Each number is 128 + 32 x the weight over its row's rms, rounded and kept within 0 to 255. Layers, rows and columns count from 0. The size above them is the row's rms in percent of the matrix's.

# layer 11 attention query, 128x128, rms 0.168, rows 35-63,99-127, columns 64-127
size [ 86  96  78 103 102 120 101  92  84 104 101 112 104 117  92 107 111 108 115 106 107 113 124 126 105 107 109 118 113  90  98  95 101  99 100 108  90  99  96  90  94  98  84  87  95  89  97  85  93  87 103  87  94  91  95  88  90  93]
[[ 91 132 162 107 126 117  49 133 140 212 140 132 126 161 130  88 143  76  99 123 120 100 171 121 118 149 157 107 162 131 107 128 151 109 117  37 124  81 152 116 132  86 154 157  91  72 107  86 132 172  94 147 110 167 126  80 131 140 187 128 117 103 139  67]
 [ 78 135 116 145 105 120  78 148 117 171 119 110 136 148 132 123 192 115 109 120 166 111  97 111  68 123 194  83 207 175 134 138 105  85 123 148 110 136 109 128  62 139 128 127 151 170 126 141 159 170  55 124  61 100 123 142 138 144 128 108 154 136 130 160]
 [106 174 136 138 206 166 167  99 124 112  79 122 123 184 158 121 136 149 105 155 141 137 113 100 173 215 170 123 130 184 133 157 181 108 131 138 205 193 102 105 102 120 124  76 138 129 129 147 203 106 108  72  95  62 142  88 110 105 128 151 154 114 129 136]
 [116 128 115  78 115  86 103 142 129 172 168 153 163 128 186 136 123 115 124 121  89 106 174  88 129 206 115 171 174 104  86 124  98 123  83  82 103 167 118  96 152  86  88 104 110 143  86 114 171 140  78 109  82 125 155 153 170 129 137  68  73 103 138  75]
 [138 158 109 158 184 144 172 159  89 118 115 124 116 113  87  79 152 159 135  92 117  95 131 152 125 115 116 124 143 193  93 156 126 133 125 117  70 124  61 163 148 115 170 162 222 127 110 135 120 134 113 125  98 127  99  93 152 147 164 146 202 124 187 133]
 [126 124 105 102 142 129 182 113 172 106 131 154 101 129 148 144 108 101 185 131 197 180 121 104 118 154 100 160  41 184  99 120  70 186 114 152 185  88 129 118  75 123 141 152 123 142 156 142 160 159 136 139 130 108 129 181 110 103  87 104 125 115 125 103]
 [109 113  93 126 145 162 142  63 166 163 100 107  98  78 153 151 138 141  90 102  67 156 101 137 127 146  80 149 105 118  85 126  84 132  62 111 118  99  80 150 142 131 110  79 101  99 137  63 140 120 120 134 116 101 127 136 109  93  77 131 134 140 103 114]
 [173 144  90 165 117 168 143 169 172 118  70 155 187 133 116 107 103 153 145  67 148 139  60 115  72  85 176 109 104 168 155  99 129 126  92 129 140 138 164 125 131 126 152 106  89 138 137 183 182  97 166 140  89 112 100 111 110 111 130 141 112  83 107  74]
 [111 157 109 154 179 127  86 165 142 182 146 150 186 140 149  82 124 133 187  91 124 128 105 155 153 196 169 179 135 107  78 151 158 143 120 128 128 107 120 117 166  99  87 101 161  52 122 150 178 104 126 151 138 159 147  92  95 119 163 106 141 184 186 145]
 [108 101 126 147 109 138 160  86  85 140  41 150 134 124 198 149  79  88 129 127 141 142 130 175 113 145  96  75 108  76 112 165  93 111 178 108 111  87 177 139 172 124 113  92  88 154 149 102  93 134 151 106 121 125 137 138 162 119 146 133 129 172 141  39]
 [134 169 167 161 103 142 157 185  98  94 115 186  88 155  93 141 170 129  92 146 165 111 162 135  95 103 116  46 118 167 153 112 112  91 176 151 153 174  81 107 139 139 122 153 107 119 159 118 115 162 138 142  91  85 159 135 156 140 151  41 168 151 131  75]
 [143 111 159 103 153 142 180 106  90 106  93 127 132 155 128 173 115 137 157  95 164 139 182 155 169 162 142 139 158 216 153 144 108 141  89 125 138 135 110 130 190  85 130  91 129 146  80  74 175 117 163 211 145 124 162 173  77 130 169 119 144  61 117 121]
 [132  82 146 110 132  99 142 112  93 127 152 149 128 164  83  81  72 110  99 184 156 112 104 165 131 134  77 140 148 157 128 144 127 137 157 143 149 150 200 104  80 132 144  85 146 103  95 153 146 143 102 162  92 166  86 135 160 136 112 151 145 132  96  49]
 [129 164  95 127  63 119 176 153 149 121 104 148 200 169 158 145 130 136 190 143 155 188 196 138 140 126 105  86 181 154 106  98 155 116 123 152 146 162 105 149 192 186 161 139 159 183 142 143 176 121 111  85 103  97  90 192 111 117  80 152 161  71 164 173]
 [183 149 203 133 140 100 131 141  93 134 122 147 201 186 125  85 212 100 155 157 104 178 171 133  93  78  71 171 170  99  74  86 212 138 164 109 100  84 142 107 172 143 133 115 146 137 182 141 139 140  89 125 124 138 125 123 123  95 118 143 130 146 137 142]
 [106  74 133 147 109 138 130 142 133 157 108 124 152  85 165  80 116 118 127 158 113 175 100  91 192  87 121 116  97 132 172 181 138 115  91 191 186 180  98 142 168 162 149 115 133 135 108 170 112 143 123 116 125 128 137  68 154 129 103 124 143 115 125  86]
 [ 51 142 177 182 142 117  91 134  90 134 162 145 169 137 143 109  77 188  75 100 123 104 113 116 112  73 156  60 204 168  79 118 152  84  81 138  90 114 123  89 154 131 134 166 144 138 161 112 109 187 114 122 130 122 116 139  90  81  54 145 121 179 139 120]
 [139  99 135 118 159 128 119  75 124  92 148 130 127 116 135  90 166  89 117 143  98 148 130 130 177 165 117  94 147 112 151 169 185  97 119  75  83 163 105 119 182 148 191 161 174 148 171 195 135 136 123 165 153  99 121 157 169 166 152 112 138 168 117 102]
 [144 100 172 199 124 112 156  51 117 136 121 140 173 134 159 121  83 164 163 139 134 105 117  96 131 115 110 132  79 150 139 195  92 137 117 138 112 114 127 109 129 135 132 133 112 145 189 138 152 166 126 152 184 111 141 143 142  97 118 180  60 158 117 161]
 [117 101 156 113 124 129 132 117  86 117  92 101 145 108 151 156 108 169 118 164 138 122 187 114 124 140 100 170 158 135 154  76 149 165 164 109 123 122 111 127 166 165 112 131 106 152  93 124 117 115 133 182 117 142 138 108 115  97 172 138  74 128 137  84]
 [133 143 110 139 149 204 149  85 101  95 114 121 105 132 173  85 142 116 128 118 113  56  84 131 153 166 137 151  84  88  95 155  99  71 152 134 169 164 125 101 140 142 101 116 171 195 187 144  87 171 104 165 160 102 129 153 154  99 205 108 158 152 121 105]
 [ 68 109 117 102 123 134  83 147 141 122 170 175 137 126 104  88 191 112  65 121  97 142 109  96 114 155 138 120 146 144 123 131 170  90 139  96 125 124 148 186 152 204 117 171 152 127  62 120 125 108 148 142 102 144 124 118 115 142 102 173 124  85 109 139]
 [ 83  65 182 130 111 130  60  66 173 146 170  98 130 107 107 137 124 138 191 101 135 145  98 135 141 131 152  92 154 161 114 129 181 154 137 123 122 170  92 128 131 178 144 113 168 107 117 155 111 118 127  98 126 132  96 163 121 120 188 167 160  49 134 148]
 [176 118 157 162 125 144 163  89 131  86  98 130  67 104 179 145  92 139 111 142 113 110  68 156 148 144 159 140 120 128 107  56 106 145  80 137 171 109  69 139 187 113 137  72 179 107 128 147 179 102 173  75 145 145 136 130 150  97 109 115 107 144 165 168]
 [157 120 132 166 124 153 141 130 164 126 199  94  97 113 146  95 103 170  86 141 112 103  74 112  87  96 118 103 165 110  95 132 131 146  92 110 119 140 153 155 164 133 148 168 163  96 100 140 181 103  84  97 153 126 140 135 148 101 141 151 111  67 110 111]
 [ 78 136  78 149  81  74 163 176 154 136  95 107 129 130 142  95 101 127 159 100  88 116 119  66 115 100 103 159 118 179  82 118 109 201 122 118 101 117  62  69 125 129 140 147 103 170 105  57 116 172 142  93 145  68 145 122 151 164 120 185 131 177 124 179]
 [118  93 166 183 115 120 115 104  68 170  89 162 148 132  74 122 179 145 105 142 105 120 143 145 156 154 119 126 162 104  69 158 155 155 129 135 113 159 128 138 128  85 176 120 178  50 150 128 119  72 140 121 154 175 108  94 154 142 105 151 131 164 105  82]
 [171  99  88 148 110 152 107  60  99 130 156 113 121 103 118 138 158 182 152  96  87 128  76 166 166  95 140 130 132 127 163  59 120 127 120 112 194 130  98 149 112 139 131  93 140 163 143 128 162 122 124 170 153 145  74 169 100 183  92 109 105 158 102 208]
 [165  91 132 122 117 157  85 141 142  85  84 153  56 106 209 181  91 126  65 137 119  92 122 100 154 123 153 153  79 131 215 103  86 123 133  86 165 161  71 117 166 111 136 135  85 133 147 123 102 159 137  99  78 158  81 138 137 131 106  79 142 159 132 131]
 [142 156 102  58  57  94 117 246 127 141 196  25 126  93 108  92 168 111  76 186 136  82  97 174 135 166 109 108 108 141 111 121 121 155 140 160 122 136 158 143 159 129 126 123 115  87 132 142  56 136 132 118 107 148 123 101 122 133 103 105 108 121 106 122]
 [146 119 153 119  66 105 141  79 204 160 108 143 166  99 129 115 188 106  70 132 155 100  90 115 125  65 129  72  79 148 161 184 107  73 109 139 108 126 129  83 124 152 132 140  89 155 149 128 177 176 101 113 127 119 133 131 120  85 159 154 119 124  89 127]
 [178  81 130 105 214 136 144 116  92  81 109 193 132 123 123  67 182 149 164 124 156 155 113 165 171 159  95 145  83 143  46 142 140 128 182 121 158 131 105 128 127 107 115 118 143 167 128 135 143  89 215  70 129 187 159  73 163 125 109 152 186 158 121 136]
 [109 156 173 134 176 118 110 156 121 141 120 142 146 128 129  98  99 201 150  96 169  59 133 128 149 122  89 200 155 173  82 137  97 157 115  63 127 192 175 119 117 135 100  99 173 102  64  93 134 145 120 110 118 135 182 156 119  77 145 159 116  99 187 150]
 [112 120 152 156 200 120 149 148 137  48 102 141 104 168 136  84  78 102 146  82 144 161 167 121 127 157 109 138  81 123 142  79 141 124 185 119 155 152 111 144  96 119 167  82 163 184 169 132 164  89 106  64 165  89 144 182 113 128 100 118 181 144 150 131]
 [120 156  79 156 168 110 138  87 135 109 128 175 103 137  71 122 147 110 167 177 181 179 167 138 105 148 201 147 106 119 148  97 103 145 128 129 141 104  98 116 137 116  84 123 156 133 173 112 169 115  67 105  95  77  89 164  97 199 120  94 140 130 129 143]
 [117 181  99 157 151 145 123  78 127 155 142  96 100 174 142 127 114 127  40 117 121 150 106  54 120 122 144 133 111  92  96 158 116  98 128 132 113  67 115 153 154 137 124 110  96 105 128  61 113 114 192 169 135  79 169 160 123 146 144 137 138 104 125  92]
 [165 170 105 129 128 181  84 118 148 156  83 130 160  96 148  98 100 174 179 119 127 171 169  64 138 155  99 122  79 150  77 121 114 188 130 177 114 116 171 154 129 156  86  96 141 164 112  89 144  64 158 117 100 140 146 133 152 151 126 160 155 137 146 125]
 [109 149  57 139 223 114 139 121 122  72 151 124 126  90 122 113  72 156  83  62 153 160 142 146 175 173 185 134 132 143  92 145  79  88 133 106 135 131 120 206 181  76  95 127  95 137  86 145 123  82 131 118 145 167 184 105 131  98 138 168 106 143 161  62]
 [139 168  78  81 177 160 184 113 108 138  98  76 148 126 107  78  81 124 157  91  73 140 136 198 140 138 148 126 148 128 159 124  91 179  86  94 117 102  87 134  95 142 174 106 117 146 131  80 133  68  88 106 101 162 136 149 167 109 201 141 132 118 142  94]
 [110  96 153 105  95 107 110 174 100 116 158 161 175 162 150  85 190 132 144 140 146  83 148 190  84  75 160  92 150 162 188 103 127 100  78 119 144 119  79 119 116 131 112 156 163 138 117 110  71 170  83 149 132 163  23 116 161 135 169 115 166 144 110 116]
 [143  56 153 143 104 132 165 117 168  90 153 102 101 138  66 133 130 120 199 182 128 131 114 106 137  91  75 162 193 160 124 104 138 108 157 116 170 149 100  97 181 126 121  99 155 151  60 132 116  79  89 162 121 116 160  98 143 133 115 127  79 101 126 116]
 [142 114 165 132 135 243 190 109 104  87 120  55 122 136 124 118 182 135 103 169 139 135  53 157 113 183 173 159 131 154 130 125  72 136  87 114  77 113 123 121 126 132 175 125 120 135 136 120  74 154  45 105 120  80 111 189 152 187 128 123  95 117 154 115]
 [ 84 179 114 170 143 180 132 145 132 167 191 112 144 152 132 141 180 132 120 120 136  96  98  94 141 156 118 253 138 149  86 159  66 152 139 162 123 185 102  78  90 112 114 111 197  68 105 133 143 115 136  70 152 124 171 137  70 184 100 149 112 121 161 103]
 [134 183 206 129 163 116 133 101  98 133 156  95 180 144 136 121 131 129 115 128 132  94 186 155 110  53 108 119 129 120 176 117 117 180 148 161  92 146 185 148 129 169 130 115 146 139 167 111 149 157 141  82 151 117 160  90  82 100 136 136 149 155 149 152]
 [150 102 162 148 169 146 134 105 123  87 103 137 121 112 142 126 115 153 106 121 167 157 142 130 160  86 134 141 158 161 129 123  68 158 130 116  64 134 140 134 148 148 149  59 118 133  89 150 117 103 222  97  74  84 175 112 113 136 141 109 130  89  93 123]
 [103 136 167 133 157 135  96  90  72 125 134 142 127 100 101 136 143 112 138 132  92 120 106  94 119 139 112 122 133 144 111 125 170 135 103 182 143  92 118 136  90 179 126 134 113 137 109  95  86 134 188  99  65 115 102 187 201 110 108 104  99 163  53 184]
 [196 195  76  97  83 135 159 136 151 129 122 137  92 123 162 119 111 117 147 128 143 151 118  80 148 126 167 140 151 202 135  36 168 139 163 103 146 154 156 127 175 129 115 129 129 200 130 132 224 126 116 129 137  95 142 140 178 131 114 117 112 179 112 118]
 [123 118 139 162 137  62 176 106 174  90 130 160 109  86 157  84 105 135  94  86  62 140 112  62 154  74 131 147 117 106 121 202 114  84 129 123 164 108 130 116 125 149 142 172 174 153  80 112 141 144  82 152 108 135 158 183  79 174 121 122 134 185 125 164]
 [144  90 104 129 183 156 130 145 163 137 150  85 198 127  74  68 120 144 148 126  78 106 151 149 138 100 166 138 130  91 163 107 143 178 128 148 120 175 116  99 133 103  44 167 158  74 151  70 149 140 114 111 121 133 142 132 142 129 133  80 121 135 131 157]
 [ 57 128 130 134 100 127 112  98  87 134  74 194  95 125 142 116 109 115 137 202 153 143  96 143  37 152  63 122 131 120 173 127  83 138 178 174 118 129 132 172 128  94 124  79 132 104  86 108 104 127 133 104  96 122 168 124 136 118 132 146 129 132 140 115]
 [ 96 127 146 129  90 162 148 191 135 141 119 115 163 116 104  83 145 101 128 113 161 142 147 110 144 111  93 110  95  61 171  67 129  82 159 117 150 102 139 139  65 141  41 128 115 148 124 110  95  64  99 147 102  99 137 146 113 104 101 115 169 121 165  89]
 [154 119 119 143 122 126  96  95 131  76 105 124 135 104  88 102 139 114 156 159 126 133 121 125 106 123 146 139 131 159  85 112 105 137  86 182 102 168 176 131 134 146 115 154 181 162 116 162 120 157 116 138 171 124 104 154 135 171 129  95 189 128 141 184]
 [136 128 120 116  84 128 152 129 101 128  60 123  88  76 186 176 178 154 113 117 161 124 215  87 194 101 136 146 104 115 113  96 136 151 167  93 164 142 144 141 149 174 120  88 114  59  96  97 134 131 149 123 173 129 117 101 129  40 118  89 174 159 125 109]
 [117 136 190 117  96 112 182 118  87 139 112 161 215 126 111 144 140 113 154 131 104 147 118 175 139 100 116  99 152  85 122  90 148  82  96 118 137 152 154  96 196 125 167 121  95 173  95 116 159  89  66 191 173 133 165  73 110 158 150 114 104 155  97 144]
 [128 221  96  72 152 158 198  83 108 177 163 112 138  96 128  91 189  96 126 145 101 109  89  91 125 139 103 151 117 179 148 145 137 167 129  68  60  60  78 151 174 103 150 133 119  73 114 143 129 177 148 139 151 143 169 134 123  88 106 139 146  99 135 173]
 [114 105 134 132 121 180  92 149 207 113 132 155 125 116 120 184 113 123 193 103 113 175 106 206 137 125 119 136  79 126 154 122  95 141  70  87 160  62 133 123 109 139 112 147  70  70 104 127  90 121 176 148 140 154 168 114 109 161 100 166 150 126 112 194]
 [150 135 151 210 188 186 134 169 100 119 138 123 153 148 125  75 136 114 129 105 107 126 113 200 136 138 111  98 142 123 149 122 100 162 115 120 104 167 115 163  94  99 127  98 138 182  90 128 153 190  52 163 132 154 148 130 118  87 117 143 108 131 157 120]
 [129 110  95  79  89 128 169 136 184 159 127 135 121  98 124 144 209 134 120 131 107 176 121 135  95 166 133 143 169 135 168 155 161 186  86 163 100 138 180 157 151 111 133 152  85 139 118 161 163 172  87 135 112 124 103 183 152 132 111 166  57 104  91 145]]
# layer 11 attention key, 64x128, rms 0.16, rows 35-63, columns 64-127
size [ 86 100  91  96 103 108 102  91  92 105 105 107  99  94 110 100 103 116 113  98 102 109 110 106  98  90  99 100 104]
[[144 138 117 120  94  91 114 158 110 104 123  93 103 135 152 145 175 153 126 106 148 104 136 123  45 149  55 143 123 127 185  72 137  92 179 129  46 156 139 179 168 137 140 127 159  82 146 112  93 137 133 161 133 127 123  95  90 168 149 169 157 116 111 147]
 [ 61 106 110 149 183 166 149  60  96 178 188 104 193 164 132 173  89 133 112  91 181 160 166 123 109 164 153 161  48  84 117 120 201 175 107 135  95 110 130 106 106 156 134  92  73 162 138 116 119 156  90  68  63 133  86 101 150 141  68 139 126  85 146 141]
 [165 150 119 156 113 137 160  77 125 119  91 193 161  60 141 135  58 195 140  47 102 114 100 152 103 116 104 134 132  98 177 145 126 133 116 164 198 106 144 113 146 107 134 112 166 115 106 139 140 154 130 102  87 133 134 104  98 139 145 170 105 135 154 100]
 [131 124  84 185 106 143 120 147 132 124 188 184 138  70 159 155 122  95 139 102 125 111 136  70 146  73 119 165 189 146 139 145  92 108 170 185 174  90 145 110 133 124  94 104  89 128 178 159 156 139 118 100 132 122 145 151  66 132 148 121 156  93 147  94]
 [167 100  65 179 146 118 156 106 138 141 139 105 190 135 109 194  46 142 104 151 126 177 127 176 125 180  68 101 127 103  90 113 101  70 109 141  91  72 142  70 144 174 147 105 139 103  95 118 173 136 125 104 126 145 166 148 102 131  67 151 134  91 123  83]
 [157 128 140 151 166 150  73 146 166 125  97 138 139 124 105 143 116 191 155  55 102 129  79 136 143 107 106 164 115 117  72 118 158 177 161 150 124 155 191 107 115 128 170  67 137  91 105 126  75  62 162 146 163 183 143  98 141 142 162 144 150 127 152  96]
 [182 144 112 172 109 132 156  94 128 161 115 136 117  88 133 119 120 106 138 122  83 160 105 147 167 100 120 101  73 110 160 132 152 100 123 176 105  76  83 158  37 159 143 128 157 138  81 132 125 123 132 184 100 154 161 106 130 132 102 174 160 167 130 132]
 [155 145 161 136  94 172 121 150 107  93  64 139 178  73 151 111 108  87  73  73  65 175 153 130 167 139 163 145 120  97 145 118  73 133 111 110 165 141  72 149 104  69 143 100 169 113 118 166 158 113  66 138 159  95 129 163 136 143 162 143 125  64  76 113]
 [159 181 138 134 172 178 179 147 133 178 118 134 150 118 136  87 148 123 144 194  84 190 107 102 162  95 116 130 141 179 113 115  88 124 119 114 139 127  86 128  72 138 155 155 127 145 138 140 145 127 191 131 163 150 184 153 112 157  96 142 145 138 194 155]
 [119  87 147 179 108 155 110  82  96 158 145 119 161 142  56  90 113 230 137 128 127 103 133  84 109 176 116 154  80 173 122 177 138  94 141 135 154 177 119 114 159 135  49 133 135 131 128 123 100 153 128 177  96 133 143 158 157  84  99 105 186 145  93 114]
 [144 134 159  30 149 147 117 176  88 162 152  76  98 152 153 167  91  86 114 184 113  61  97  95 125  96 108 105 129 121 114  99 154 170  67 115  93  92 169  94 119 138 142 105 117 104  78 139 135 145 141 128 114 104 107 121 139 139 146  95 114  61 114 170]
 [104  90 180 108 188 147 138 118 165 239 115 139 125 161  70 113 162 126 126  78 165 115 155 167 171 160 145 132 108 122 110 135 106 152 136 121 127  79 148 128  61 149 108 113 147 133 131 113 147 121 110 115 120  80 110 117 126 157 113 150 218 158 164 101]
 [107  99 139  69  58 164  60 138 146 152 148 108 190 103  56 133 142 127 136 100 134 114 125 123 113 164  93 171  98 145 121 117  91 153  78  97 114 106 152 120  69 169 113 123  73 129 117 127 181 139 172 215 161 143 157  97 165  90  72 179 128 144 131 143]
 [ 71 116 148  83 152  87 122 170 132 136 115 116 100  66  81 101 177  57 161 102 171 115 168 140 135  82 122  45 100 121 136 130 189 122  86 153 137 145 118  93 123 143 116 136 115 176 145 131 102  57  89 138 140 127 102 122  91 189 171 112  74 114 118 130]
 [134 182 119 230 135 142 137  85 158 109 127 157 146 126 123  97  91 181 121  79 141 151 112 122 139 157 138 142 134 129 125 150 136  92 112 141 142  93 160 139 111  32 103 155 170 104 110 123 152 146 116 144 126 140 167 134 107 139 124 100 133  69 117 158]
 [ 54 131 108  93 122 139  99 197 150 135 135 173 133 170  95 107 154  74 154  79 121 119 185 107 102 143 133  74 129  93 161 129 147  82 147  74 157 113 123 205 165  67  91 129 137 137  90  77 162 177 159 185 138 112 111  94 136 108  94 159 106 129 116 117]
 [132  74 170 172 144  87  78  94  77 146 134 132 109 149 155 185 135 111 119 111  69 109 122 144  81  62  83  91 156 152 144 113 147 108 130  84 182 162 106  96  89 141 159 155 110 144 149 120 126 145  81  92 141  76  84 145 128 168 103  95 145 125 104 132]
 [ 82  84 192  62 136  54 144 169 146 136 178 121 110 182  67 160 144  69 128 152 148  44 144 167 100 124  83 132 130 174 134 107 104 126 106  94 128 140 202  96 141 116  86 134 121 122 140 160  89 136  69  98 112 132 108 125 167 114 132  95 121 145 132  89]
 [100 141 171 120 145 141  51 176 141 140 114 107 122 134 183  88 185 108 126  97 128 158 114 132  53  92 153 115 212 173 155  88 104 143 123  91 140 175 134  79 138 128 153 124 150 114 134 127 118  87 126  97 112 132  85 113 113 166 125 106 112  95 121 131]
 [107  70 173 187 135 112 185 203 161 111 163 153  82  86 147  61 116 167  98 106 101 155 111 148  95 181  82 184  69  99 115 138 143 115 122  92 130  80 168 129 195 165 153 170 124 140 167 145 132 157 144  81 100 122 142  86 107  89 130 122 156 115 122  93]
 [152 114  83 156 149 113 143 142 126  98 107 130 156  93 185  91 150 160 113  88 146 142 199 123 107 167 154 175 158 117  65  88 107 165  78 123 151 126 122  79 116 141 127  96 118 173  99 121 131 167 102 105 147 103 119 176 106 105 187  66 169 150 123 102]
 [112 147 148  79 118 170 111 164 114  94  93 209 110 102  91 167 115 117 103 142 164  92 158 144 142 162 130 134 183 149 100 170 122 144 165 142  95 113 114 191 160 158 146 194 108 141  80 110 161 103 119 105  56 140 126 122 207 119 141 131 175 117 118 118]
 [144 114 146 169 173  84 156 109 132  89 107 124 102 123 173 149 162 184 148  85 116  85 144 107 139 137 199 142 158 103 144  99 126 114 142 136 147 166 102 147 150 104 105  86 113  99 119  83 155  86  85 136  76 139 195 147 121 146 128 131 164  39 138 109]
 [121 147 158 153 128 123 196 145  90 147  85 189 108 101 149 113  73 136 138 152  77 104  56 138 142 152 173  97 159 149 126  96  97 150  90 101 132 150 100  82 103 104 144 113 122 123 129 129 184 187 168 134 103 141 170 123 161 167 130  77 101 129  86 116]
 [112 119 101 134 128 115 167 140 112 123 201 149 111  46 118  81 151 160  41 106 109 105 143 146 210 149 152  77 179  99 165 183  86 158 221 100 136  75 114  86 122 130 100 133  82 100  95 139 114 102 142 113 148 157 169 144 111 112 112  66 109 104 197  96]
 [163 105 135 163 100  95 128 103  96 151 130 139  98  92 193 160  95 151 131 160 111 125 116 134 151 144 134  85 185 113  94 117  82 114 115 206 142 188 149 109 169  91 134 108 169 171 129 149 161  99 119 168 169 162 145 109 149 144 124 158  88 135 161 156]
 [ 89  96 167 134  81 189  91 112  76  96 146 160  64 153 126 125 176 145  72 112 167 132  99 111 105 121 106 105 137  85 123 141 185 125 128 149  87 153  52 128 162  84 129 121 195 102 162 147 113 118 131  78 120 175 113  58 156  19 108 108 180 129  88 113]
 [138 140 120  91 119 104  98 144 144 126  88 142 151 148  86 101 129 119 113 150 123 137 156 143 129  87 151 124 180 157 143 109 125  90 118 143  66 154  89 104  95 181 149 164 134  91 156 151 107 119 117 100  87 106  90 110 171 194 148 120  82 112 172 128]
 [110 105 106 117 145  92 114 133  84 159 144 159 206 101 108  70 127 175  88 142 110 110 101  91 137 112  85 147  90 121 158  95 103  90  92 114 176 108  74 108 136 167 121 111 124  92 151 140 107  76 136 104 127 201  78 124  94 122 150 164 180 202 104 132]]
# layer 11 attention value, 64x128, rms 0.166, rows 0-5, columns 64-127
size [ 95  99 104 101 101  93]
[[ 98 163 116 105  66 114 159  92 163 154  97  56 186 188 123 140 145 111 144 114  54  91 173 105 102  82 115 123 157  71 133 125 196 157 124 171 130 101 171 143  61 147 100 115 135 111 117 138 120 121 159 111 144  52 168  87  87 108 116 146 126 144 116 119]
 [103 143  82 109 116 147 133 122 168 122 128 116 142 110 117  77 160  78 121 157 152 156 161 134 164 127 182 153 124 124 105 102 108 109 114 158 148  70  93 152 105  99 173 152 145 147  71  64 125 168  63 162 221 129  94 109 149 153 118 105 133 140 111 159]
 [117 197  69 147 147 168 145  88 113 186 123  57 122  91 147  98 156 117 130 119 164 107  98 135 145  98  92 132 162 173  62 142  91 142 178 109 100 115 142 131 130 200 104 111 124 198 136 144 160  78 138 179 119 161 126  99 129 151 159 183 104  83 177  99]
 [144 148 124 133 154 133  51 112 138 138 108  93 100 105 121 188 147 145 146 116 143  98 131 133 128 142  37 111 145 146 135 136 110  42 135 138 159 172 161 115 151 113  86 128 168 169  72 161 137  87 142 108 147  84 133  92 126 115 145 129 120 170  66 118]
 [179 118 111 109  99 143  95  82 163 147 160  81 126 145  68  88 156 113  84 147 126  94 130  86 100 111  69 113  85 149 123 143 181 154 125 116  74 183 152 109 101 113 131 125 134 117 167 222  97  96  83 158 119 159  84 164  95 123 121 110 120 118 109 137]
 [ 88 101 113 160  80 181 102 139 128 155 177  86 111 152 135 145  85 101 174 146 153 123 178 165 113 176 176 116  91  99 110  80 142 121 143 129 166 169  92  58 152 139 154  94  58 133 110 127 157 110 138 210 112  82 134  95 160 151 174 108 129 100 113 146]]
# layer 11 attention output (transposed), 128x128, rms 0.229, rows 0-5,64-69, columns 64-127
size [ 99 103  93  99  98  95  93  98 120  89  97  93]
[[122 161 140 154  98 188  78 116 114 107 111 115 122 148 122 133 155 165 140 152 124 154 165 173 152 184  98 102 157 112 123 133 111 129 193  93  92 176 138 123 110 130 158  88 193 114 166 157 132 150 139 115 126 101  59  91 123 128 128 144 138 106  83 132]
 [164 128  89 125 180 118  95 134 127 111 142 167 122 130 175  83 150 108 130 104 105 191 151  69 139 108  95 144 148 131 156 155 143 148 111 127 173 176 167 118 161 135 146 123 171 129 147 176 200 171 134 119  32 169 128 120 149 147  99 113  90 157 126 167]
 [172 113 129  89 138 115  95 106 126  94 155 151  67 101 118 125 126 128 147 174 133 123  99 140  77 172 130 175 158 103 157 109  98 151 133 204 135 216  96 199 136  90 153 167 132 142 109 159 132 179 103  83 141 135  88 130 144 124 126  73 144 164 151 119]
 [168 134 104 136  80 114 133 116 117 126  97 135 132 117  86  73 132 115  93 198 117 153  96  97  65 138 111 166 143 111 133 129  65 137 175  78 198 172 149 147  84 131 116 134 144  95 114 133 144 131 107  94 134 143 152 170  91 100 129 166 125 141 202 129]
 [ 93 113 108  87 126 101 139 180 114 117  99  67 115 101 160  97 147 180 119 105 172 107  90  23 112  81 177  61 107 144 166 102 121 151 108  98 106 119  91 169 149 194  71 102 146  70 126 124 117 139  81 122 111 102 133 123  86 128 107 167 156 145 158  52]
 [159 147  91 147 146 135 133 114 128 108 172  96  96 142  97  81 121 135  74 126 127  87  39 115 131  76  94 129  97 102  74 175 100  51 101 129 119 101  89 131 153 149 107 127 109 150 162 146 129 139 103 105 126 121 136 124 158 141 117 120 103 103 160 171]
 [163  88  85 109 190 114 156 109  86 122 122 196 123 149 157 174 197  81 123 120 151 109 159 113  89 101 105 133 155 176 102 177 138 156 121 141 132 118 108 160 148 132 143  66 121 213 133 107 137 176 154  55 119 175 113 116  95 127 119 111 126 118 121 127]
 [126 185 121  79 108 154 117 123  96  98 112 155 132 132  60 160 113  97 153 160 144 141 147 152 124 129  81 125 190 129 111 122 175 152 159  94  93 126  85 120 177 125 108  96  88 133 102 124 116 153 152 115 155 117  96 137 125 183 162 136 147 145 126 154]
 [109 128  65  84 122 177 133 126 153 140  87  80 153  87 111 124 109 154  93 105 115 134  69 111 143 124 131  98 108 126  90 191 107 149 141  95 169  46 121 156 164 144 110  79  89 120  87  71 126  98 104 115 168 167 148  91 121 137 126 168 117 109 135  99]
 [113 138 138 120 142 183 139  93 145 130 130 116  89 118 149 112 154  80  85 157  79 111 141 136  72 170  83 146  90 111 169 186 106 143 159 157  86 116 119  95 156  69 167 150 149 172  89 109  96 159 168  85 116 164 155 147 144 132 183 154 110  91  98 116]
 [145 132 143 144 134 140 120 115 124 128 151 160 147 109 133 118  94 120  72  75  76 151  89 171 109  55 166  93 165  85  61 178  80 131 113 109 137 170 173 138 157 114 130 123 105 109  96 140 109 142 147  66 192 130  87 106 147  88 131 135  93 128 117 130]
 [101  93 135 127  81 122  97 153 151 200 108 101  97 113 176 140 116 102 171 121 160 127 100 177 101 159 173 127 121 122 147 121 119 167 126 116 144 114 150 124 128  95 102 105  85 140  60  92 115  55 160 170 121 120 115 154 182 137 186 136 136 137  71 104]]